config.yaml
n_layer: 15
d_model: 128
n_head: 2
n_kv_head: 1
head_dim: 64
d_mlp: 512
vocab_size: 3277
activation: "quick_gelu"
norm: "rmsnorm"
norm_place: "pre"
norm_eps: 1e-05
positions: "rope"
rope_base: 10000.0
rope_fraction: 1.0
qk_norm: true
attn_scale: 0.125
bias: "none"
tie_embeddings: false
parallel_block: false
init: "normal"
init_std_qkv: 0.0556
init_std_o: 0.0
init_std_up: 0.0556
init_std_down: 0.0
optimizer: "muon_variant"
lr: 0.0094
lr_mult_o: 0.697
lr_mult_down: 1.5
beta1: 0.9
lr_head: 0.005
warmup_steps: 114
schedule: "wsd"
decay_fraction: 0.895
decay_shape: "linear"
final_lr_fraction: 0.05
batch_tokens: 16384
seq_len: 1024
doc_mask: true
train_tokens: 113500000
steps: 6928
dataset: "wikipedia_en"
Each number is 500 + 40 x the weight over the matrix's rms, rounded and kept within 0 to 999. Layers, rows and columns count from 0. Numbers have three digits each.

# layer 6 MLP up, 512x128, rms 0.186, rows 151-161, columns 0-127
487594475491467462523477507444545490541577562484473492470482524504483543513518483494439510481492382537526511574488536481474555497479532505478539578512562450547453506460485530513539577492504486503435447496476497498544460471455521532498487508514445498501464468468523410457432560537507476518468539564533561529516444529470552497461408517449498477436511517487482529478485525532478450501500
561471523474557511508556508529529511543486542563458491504524530521480490513563515540504595530548502486541562544489475560509493442529506521526460528507474462465431518458540526434514476527530549465513488476508365575455413442489524553542498497570477487561422522504504508478508538430512499480535509561454494583466602514500543497447558542533569507466488491532483564423529429496468548490564
436533559500468541588480475478478553570568521539518517449484490484519524544493400519555496493574465495536536453463512508493520480476489495475522489465455507568541493542551484539487507475515484468481532512498482487474522499545446523457490424503460495465496501484522423484513497465523441477554477518433510558530454492508508429535456544496477530457468461486472498469436519540580639465509
468492508464460482490494509491524505518532505435459516466486474476423493474516535518551564509511533418507507565503498482461460505471505544521443499470512492565474528467426462449546521475540486494557450470548539525524487524459463543487498510501562427504459450443482459526501490445495481547493527412492462526467511447506507474538451454528512420437518476466508501568342504550490525500507
502533558497513506507453497492498531415517507493461416514474484482513491524450535527445530524505489494399420493512528471492541447555525543546506566507527449572493529519478478527515521467545548489439464512487485474506433472501494446565493545408507540414479450459484540498497460425439508475528502526568500491477486479531422517529484464510454512490463553548524534566520496481572495450494
509572460584473452502480544535499469446499467468542479522498497508516527485508480481471395465471513577454458484505462519463530472500522450539500502457488537488545526467514442507480484509512457504501474519503513424507466453526481499480478541491500494477535508493513492473499462493550538545472468514480460495467502431557521432488493500502520527451548478520519530496499532511577477476467
518560472445508488435493513486544462481503564539506519520456493482453496472474577579613488478548472465466499481566431442526460472547517498577526518519456469454483491469506518508597465436460548506504439529462525499523500513503530572563487499476487481519515411488444497476451554560453533488473570456488527491504442472420461523556546539501553536482564548565558564588522413539499398490445
465493549481480450480574472464494464561452526479477481469482403473571492494568566566537475541496420471516529453487545511511543495461463482524523470475489524534492517530531529495471520505465617560502535520480467501530499518518531457536547554524502537485471530480484558531475540533523475437484507435537473473428486556545543460490446485498491510568458465538581487443479509486451452581485
504550479492496443477510566580481479463459496594529547488492452525545497525456535498487485478478448507489441496462480475487500428525469480550556477468520493486529431455528514549457554534508480508476526517469437473501538547495507545556452487426544534498499528456526453546513494522453482473563509484490469504528528475517493516504479504565447525519517541509521473502479542510494615479423
520548519493454501535516537516521463480493496592535558497539520579472521557489509449444506501543531507524425481459495531561522444475461523516518481529485497392460450487411540501519530490459506443451538491540518513517439511480540513480451543532490464561469519485468531479481494469390411499458558525418475518568536560496542455561460481525485527527474568483534490543510491473493524508474
486542448477477542475531468451504522481411562514460521540546438513490416437489509544478491530514537416450461423530486550544478462495533525544550518524506481514533484537495454488547499526396494539475519453460549592483542464531486529500532486501551487490455446587469559533518423505494454419464534423496477560507436531547519573514502490455472463500504513535564533489451527525569508472507
# layer 6 MLP down (transposed), 512x128, rms 0.134, rows 151-161, columns 0-127
451449508490506531506551510467410534440485477476567481567479547480503497502480509472535492527565558483518515447545462529569509550494497462514486462544478514484484483526542559528442469518495497492608494506504489480481599492446496530461493588504420482488525477498466551481561492481479510520508462449429472462573527464520489462517569524554500452533479484514538505534497508485467515464497
441562494393473407513403348470489516526507521477576448495497522533451493445503546510557452525452520508523536438483565389512474493493485444559529464480473473483535576502517512507453434440503469479501489512486608453439530498503543471504510594432531572461506497539557498501542466486512521526505531489460543552487476557462464514549469558490503456513456557481611435529550417471616490507470
463516468479538461481519522493514485515420463486518491439572533477449533456536507523446423448522522482496529536551476430515495453456505442471469530562535524453487441536521543505469483482482579481492469464508457494527505462459526566538472475505526488510540452470542609490483562503512538544444459510481531538461526503508564483509515537500526438571501527496514575537521491501450428536465
511532463511430446539508516467504595490452501523536569530468472489519440546462511527509507536535489586537541488498492581506540539445512460482539544450461487493528481514521420534485429542481458520497523485505504499504556531479496503525542453536493531476503583504472514495489513472492448515465477516515512476516452510500467547494577542431619567519494514460430501449543456523472468484538
494485445482448506504575497543461502557523505428505489501531527542553503475562422501560490425540512538545540512462537523511513460480517510485490523500492510481574473518525547478528484565533485413470517479511446522552547474505547454449517519585460492553483477516451527522441515522541577454468478448487471579515444480441557428509527576529530474513550491481504500505445459516482576499524
471536501454406473495468521508480507522505499459466516541468461452460540464490485582546471505455539440533496539488554436498486516477513475473484491505490430457464434563485490483454471445448471523497506472550496549441508541495471459542581444508474563529446534559518463505497534458455528481510519572437512498427445495481466528518487457420457463512498547499549507522497503471442536515562
507525504485487497406528508498526483499520494511541499524484466522547532473462531453482443435535568516513468520469523498505549519442491490441473503540571529462462521566476530446433540472512485488479568532546443505500552514500486410478497496482465500384533448554527474493589472506520533472475489466438516522504543515515508482482489512485536448454446492494445529418465595458545553449494
534491514523517521490496556554587528468529523522482522523495535512427540489476448491460565482536542498534481498488492446534537526515495496472506511475585489490524532506454454435540403471457442444581461504520446499465528551483498487506542487495437488522477539531469537544455503505474500450527517513521484494515497494491520503435504549543465445476523485484455481514514427556529572470503
545559451457574481542478439484470520478547516472536489546528537419560470482537525482512509533531497476488486429530547472527539527491509503437510493550460456488503501527445502440499480491477453481567479466485541539538475480479572427432562503550465489461547554473468496423512447554485492464457483527467478466526499539531503511436541552467520461510535462499525474507488454425512438449487
486580451455514474478489580492446503505516496438484435507515485449508527485482539540471496522491512523490532531480526495472557539553531540515477514568524461530498554575434494557495469533555486546528515494588498550463491543522577500550525498511464524533563489489490467480528483569442482450570496437537503479496558508498536517514527570528479516504520434442488545477537535421457436453483
542504525536490465562455522477511471480545415460508480468427560533507542501520472452509508503484445504495475542489474473434485492493485454519472437479467493526489507470513577513477529482588485481483501508530496492525493503468465479528519453508562481541526564465565428498441555546534566556546484534491530476461460397475525491484483470554563554515530485501464429533533526489444520504476